Weights of a small GPT-style language model, trained from scratch on English Wikipedia: width 768.
Each number is 128 + 32 x the weight over its row's rms, rounded and kept within 0 to 255. Layers, rows and columns count from 0. The size above them is the row's rms in percent of the matrix's.

# layer 2 MLP up, 2688x768, rms 0.185, rows 1701-1709, columns 384-575
size [105  99 101  98 103  97 102 105 100]
[[127 107 207 137 127 199 174 168 146 130 164 161 115  58 185 148 110  94 135  65  92  91 118 160  94 152 167 156 115 177 125  95 150 111 117 155 132 185  91  85 148 166 101 119 131 175  96 183 127 105  95 171 116 162 167 118 190 142 118  93  96 143 138 119 127  97 104  79 156 136 115 109 150 145 120 116 136 183 168 110  64  85 128  97 121 141 193 134  71 135  89 131 105 123 175 146 120  94 158 176 206 124 109 133 144 113 152 117 152 122  88 175 165 114 125 136 116 142 145 135 104 113 131  72 168 111 129 164  84 128 141 120 150 123  81  75 167  76 129 113 137 126 142 167 166 137 139 113 162 112 111  84 146 206 139 106 128 150  99  84 191  76 118 126 124 161 119 143 114  94 136 101  67  97 118 110 141  88 219 121 103  83 152  64 128 145 112 114  98 134 120 105]
 [119 167 114 104  80 178 168 106  76 145 116 142 123 137 118 133 117 123 106 124 179  69 154 137 113 109  96 142 198  91 152 111 148 135 125 145 131 180 138 174 105 148 113 153 113 178 139  90 137 148 131 130 104 106 149  78 167 142 111 120 180 115 169  47 108  98 129 126 177 210 111 155  66 159 104  66 100  64 126 129 117 205 185  89 163  97  84 134  41 124 159 123 136 128 131 137 154 133 108 137  76 123  92 130 137  88 130 175  74 152 104 133 137 132  84 127 131 156 106 218 154 100  89 173  71 123 123 136 175 113 138 124 193 133 108 109 146  84 176 121 131 105  99 161 206  68 144 172 146  45 119  96 126 172 159 155  99 156 121  93 148 124  68 138 130 141 153 166 101 114 139 205 172 146 141 143 174 123 150  34 157  87  95 117 150 148 165  96 122 165  76 132]
 [ 54 158 119 148  95 112 188 146 119  59 108  53 115 132  47 140 106 139  95 132 121 141 102 120 132 102 143 145 170  99 197 125 141  93  76 222 103 218 129 206 151 122 172 161 163 179 177 135  89 116  73  92 116 201 110 115 146 102 113  88 136 145 222 153 173 147  35 148 126 138  99  71 108 213 126 182 188 117 148 138 145 102  92 133 153 122 149 156  59 130  91 153 130 122 147 172 120  87 124  87 189 154 112  64 134 164  93 164 168  94 115 154 146 130  87 179 166 147 165 136 140 141 111  84 168 128 130 142 156 138  99 101 152 142 100 205 136  92 191 128 123  84 147 149 163 139 116  83 128 165 102  87  95 166 133  73 101 131 157 125 158 136 176 141 128 172 125 162 144 143 125 120 122 126 131 143 176 158  81 133 128  90 118 106 181 133 151 120  90 123 133 134]
 [ 86  95 125 101 147  87 159 177 172 134 127 151 164 181 118 132  94 168  63 116 151 120  88 134 179 141 140  67  71 141 119 123 157 187  64 145 143 128 127 166 187 152 114 176 123 131 158 155 123 109 185 125 127  96 148 126 143  94  82 118 110 150  96 112 143 118 178 116 129 101 152 125 137 125 162  99  98 112 100 130 109 129 129  96 153 157 155 202 113 179 166  99 152 143  46 185 209 116 154 118  90 133  83 143 117  75 106 143 103 126 109  91 114 126 106 193 159 120  84 112 133 115 120  50  86 113 146 122 145 140 121 121  90  95  43 109  71 123 193 152 108 155 112 108  96 177  92  83  53 112 118 147 131 175  99 123  96 100 154 109 111 125 126 121 135  96 161 129 142 110  98 150 123  93 152  90  34  95 183 148  95 177  80 184 162  70  89 127 121 186 108 124]
 [105 130 150 165 153 123  84 106 106 127  63  97  87 185 142 118 130 103 100 181 101 105 195 131 145 146  74 122 157  98 163 147 108 125 111 111 117 141 200 142 103 144 169  94 149 126 154 144 134 119 107 122 125 106  78  93 122 129 185  88 107  88 143 111 145 111 180  96 101  90  91 185 124  52 147  65 156  90 117  49 123  97 119  95  98 144 109 160 130  96 137 107 133 139 153  56  99  89 147 131 119 118  73 116 133 182 144 148 112 163 186 122 102 131 105 139 120 150  91 172  67 142 165 120 165 134  58 215  86 124 114 146 130  75 112 125 140 132 119 167 161 145 123 144  95 118 127 152 129 105 156 117 112 136 225  97 156 149 112 147  57 106  73 149 113 159  68 131  99 105 139  87 178 129 168 148 136 129  71 129  66 150 172 105 149 127 132 155 140 146 120 129]
 [105  68  99  80 124 167 130 137 133 108 138 136  97 122  88 116 128 111 111 133 135  76  96 100 121 163 153 103 140 115 101 119 124 128 112 100  75 110  98 181  84 108 115 128 121 146 166  57 134 121 187 105 168 143 102 117  99  81 103 117 126  99 150 100  98 144 146 149  43 151 159 150 129 122  74 145 159 133 135 181 113 168 105 141  80 121 129 138 158 127 127 181 132  86 146 108 107 161 108  99 207 133 153 182  71 110 108  84 147 111 143 101 221  69 133 103 102 128 107 145 125 102 128 105 132  79  76 183 178 152 151 189 111 140 142 138 112 119 118 149 131 156 138 140 135 101  99 125 108  76 149 111 137 131 175  98 114 156 183 131 135 115 157 139  78  85 105 153 115 165 128 150 178 134 192 104 127 130  70  96 100 135  96  60 158 111 173  95 112 129 140 102]
 [111 120 127 136 171 114  94  53 136 121 186 123  84 111 144 136  99 115 146 181 123  87 111  99 155 159 175 126  95 103 108 150 122 142 139 144 186 134 119 106 125  79 179 174 136 175 139 132 158 128 182 159  83  88  84  96 180  81 140  69 156 129 143  74 129 116 122 127 134 161 116  44 170  76 117 154 133 128 153  94 174 103  74 160  68 117 138 102 145  82 164 121 124 170 123  88 149 131 135 137 104 153 129 155 112 159 131 134 165 153  91 125 178  86 179 148 125 102 163 142 182 124  91 170 164 169 115 164 122 137 124 126 109  89 113 115 119 153 106 127  90 107  95 137 112 139  65 120 115 101  74 123 133 174  44 126 157 150 131 104  98 118 146 120 134 109 137 175 203 121 116 142 148  54 194  97 151 111 150 200 155 149 104 176 151 141 154 136 164 123 105 173]
 [ 80 150 124  77 108 156 137 146 124 112 147  47 161 106 137 160  90 122 140  67 134 113  79 134 133 165 152 144 100 146 149 160 118 112 114 175 118 139 111 126 147 143 130 118 128  74  95  87 147  92 129  56 107  99 146 156 131  33 140 178  76 184 102 117 128 159 132 119 130 119 146 130 120 189  71 152 135 104 147 153  85 167  99 138  76 155  96 160 117  98 123 109  90 132  82 140 138 112  94 144 113 112 104 108 153 136 155 167 119 105 141 112  94 121 111 138 119 123 157 113 131  75 110 163 138 118 148 142 100 130 103 171  59 203  42 142  89  70 143 156 132 123  96 113 131  81 143 153 170 144 140 147 145 103 119 129 199  86  58 159  92  72 225 140  75 127  93 158 173 149 107  87 134 171 145 114 116 109 128 154 173  78  89 126  84 120 167 123  93 110 140  82]
 [119 126  65  93 137 209  99 126 103 127 115 102 133 158 145 145 134 119 114 112 163 139 132 112 143 140 125 119 115 117 124 154  97  83  97  86 135  93 164 176 135 189 113 115 107 187 104 140 160 114 190  74 121 123 101  87 185  92 134 116 119 144  83 136 118 174 174 212 184 154 143 145 130 144  86 103 135 117 126 209 128 192  94 122  80 134 116 121 124 136 168 131 146 110  92 138 172 168  76 159  96 129 129 117 149 118 116 143 166 156 199 139 124 132 113 165 158 139 157 110 149  47 123 115 114  54 147 183 134 114 159  96 109 148  93 105  52 145  85 143 148 164 144 124 112 121 110 169 201  60  97 153 138 146 155  83 138 114 138 168 166 123  94 149 117 162 164 117  63 121 151 130  97 129  60 143 135  66  92 122 203 131 124 145 185 118 161 103 125 231  97  90]]
# layer 2 MLP down (transposed), 2688x768, rms 0.0559, rows 1701-1708, columns 384-575
size [ 99  99  96 103 107 105 101 104]
[[ 98 145 142 160 108  83 168  70  80 173 158 120  64  61 101 112  82  97 122 106  94  87 102 119 143 125 134 152 147 192 102 142 148 144 153 170 104  91  98 147 122 119 139 128 140 113 122 158 124 127 120  98  36  96 118  97 118 133 171  84 125 164 156 181 137 114 151  97 149 108 160 161 178 114  82  92  87 109  97 118 110  98 132 116  91 124 120  99 119 164 106  97 172 189 150 115  97  77 159  66  91 165 140 142 214  78 140 139 114 138 131 175  70 131 149 164 147 107 188 122  85 111 141  96 170 183  95 152 101 127 141  36 120 148 159 138 124 161 144  96  58 122 171 114 153 101 126 116 167 144 169 109 172  71 147 121 134 159 135 120 107 166 123 157 128 151 150 198 134 106 133 124 186 125 125 123 139  65 134 155 131 133 185 108  78 141 121 105 108 128  96 115]
 [130  71 156 117 115 124  93 132  88 153  95 134 167 162  68 151 136 149 152 131 185 122 177 164 127 142 166 126 130 153 113 140 135 122  62 124 139 108 187 165 132 180 137 133  88 111 132 113 103 114 124  90 176 144 126 142 138 115 191 220 160 114 152 107 111 143 170 133 120 121  92 180 132 130 149 150 128 117  93 117 169 130 141 175 140 104 185  97 117  49 136  75 144 158 126 110 167 112 116  68  96 126 123 112 185  67 186 137 111 127 127 108 112 129  38 127  92 127 165  87 195 138 151 169 172 135 166 197 125 116 159 155 202  73 143 151 160 129 154 109 130 155 150  82 170  99 139 132 156 120 166 149  99 183 138 130 110 111 156 110 158 114  60 149 195 173  80 167 106 117 138 145 136 114 123  95 114 119 125 111 104 148 111 131 133 174 119 154  89 158 114  98]
 [154 193 173 157 182 178 150 122 155 109  57 144 156 107 109 159 135 204 117 174 154 149 165 101  88  80 161 134  68 162 137 119 135 184 138 111 121 143 185 150 178 132 108 194 127  91 147 156 157 138 118 158 108 137 130 107 188 170 131 128 105 138 200 121 115 129 174 169 163  80 153  52 184  89 122  90 128 116 136 174 140 178 112  70 138 176 113 112 119  78 173 188 166 113  99 106 114 154  97 131 127 144  89 170 156 138 162 143 114 122 105 125  91 129  91 140 119  62 103 141 142 107 125 115 142 172  98 145 133  57 143  98 105  88 158 147 167 166 126 189 144 189  87 157 106 121  89 140 132 107 124 142 121  86 119 134 132 131 124 160 141 134 121 117 194 160  86 169 139  43 146 108 102 106  66 116 120 153 138 156 127 149 209 140 133  78 123 162 122 130 179 172]
 [ 65  85 123 149 135 170  74 126 140 152 164 132 178  76 141 124 145 101 130 169 117 132 131 114 178 155 120 142  98 103 148 160 179 141  89 155 157 121 115 100 160 100 149 115  79 143 147 139 153 127 149 114 139  70  87 202 127 116 151  61 169 149 138 106 132 178 124 136 143 140 139 124  60 145 136 106 103 121 159 160 106 112  99 180  94 189 152  17 152  93  97 128 163  99 114 121 165 143 140 120 120  70 164 107 104 115 117 112 131 156 146  96 176 151 142 183  91 176 147 135  84 194 172 132 137 185 174 143 115 152  82 177 138 129  85 137 160 157 147 142 113 106 171 100 153 119 204 150 146 153 108 142 136 138 109 127 146 119 136 129 120 153 163 118 117 171 110 131  39 136 181 179 121 146 177 147  46 148 103  77 117 129 127 167 106 129 129 100 107 157 181 140]
 [128  93 119 132 101 154  80  73 123 168 116 126 109 116 137 134 155  92 157 179 109 187 121 157 123 141 206 162 141 108 176 103 127 117 125  81  92  98 146 204 171 140  64 153 154 129 127 135  85  60 141 164 111 103  82 103 152 150 134 151 162 137 198 123 156 126 160  94 118 127 145  99  95  83 207 126 114  72 172  47 121 161 134 112 132 114 148  99 136 145  83 117 120 139  71  92 102 122 151 151 107 136 104 101 151 139 120 131 146 145 149 201 121 164  92  79  77 129 114 151 122 114  90  75 194 132 102 101 166 125 157 155  92 167 166 101 152 108 141 110 111 154  73 123 178  80 157 130  77 102 122 147 133 138 126 145  75 147 136 124 121  77 103 147  99 103 106 130 150  71 129 135 138 127 102 143  74 112 128 183 176 109 125  64 144 169 160 111 142 133 118 137]
 [128 140  52 105 124 160 144 147  81 161 113 106 157 106  87  92 143 148 112 153 128 124 155 116 135 128 150 109 137  82  72 127 143 185 132 137 113 115 119 147  88 153  42 121 147 140 126 138 174 152 148 175 119 138 124 152 134 131 163 126 141 176 165 151  64 101 117 117 102 141 132 138 106  85 135 142 154 126 179 161 120 165 123 144  92 148 102 104 196 138 164 184 126 109  90 160  39 118 130 148 161 155 121 185  96 128  73  92 160 103 159 116 124  87 169 138 123 162 117 102 119  72 128 166 110  77 156 155 141 225 155 166 161  78 163  93 203 150 130 198 153 145 111 144  62 126 172 121 143 152  78 114  79  74 169  71 114 102 129 121 156 157 114 161 115 110 142 146  76 127 143 110 123 132 146 165 107  73 119 109 106 111 157  61 108 142 210 128  65 196 120 135]
 [109 132 120 144 128 132  97 117 176 141 102 109 102  87  98 143  85 135 183 155 130  86 121 101  99  87 151 137 169 183 134 126 113 211 106 126 102 137 138 116 106 114 147 120 174  66  76 146 168  86 134 145 113 133 112 195 138 136 185 133 110 186 151 171 154 185 163  94 117 144 111  72 167 173 159 138 214 175 181  85 177  80 147 161 102 178  94 127 147 145 133 158 161 205 112 180 106 159 185 149 174 138  96 122 162 154 117 120 185 162  90 196 165 120 135 131  98 145 121 198 112 101 123 142 139 149 123 167  71 117 104 149 136 153  76 145 113 125 158 138 138 149 147 158 116  75 142 124 154 141  92 173  75  97 179 171 129 110 120 146  51 168  84  92 160 152 144 118 107 123 101 113 175 160 141 124  80 102 140 183 141 162 143  76 145 137 118 144 139  53  71 124]
 [137  91  94 142 159 127  90 163  59 135  91  82  90 137 157 167 134 198 133  85  92 155 133  74  92 162 152 132 130 142 129 123 165 163 153 100 133  72 176 173 134 184  95 111 124 131  67  29 125  76 149  95  64 108 189  93  67 102 105  91  99 152 165 122 154 132 206 153 139 177 127 116 110 149 169 109 167 148  56  98 159 135 106 119  91 159 122 128 143 198  90 125  95 127 106 179 121 130  81 122 181 121  93 113 168 151 190 121 174 145  90 166 108 110  82 117 144  52 203 138 117 117 135 105 122 123 150 143  83 118 140 134 126  77 141 167 110 177 119 120 153 133 134 176  81 140  74 141 152 177 183 109 137 132 116 136 192 124 138 162  93 169 147  67  74 141 192 113 130 161 162  77 134 113 128  91 155 120 135  93 115 119 140 107 147 112  89 147 113 153 118 119]]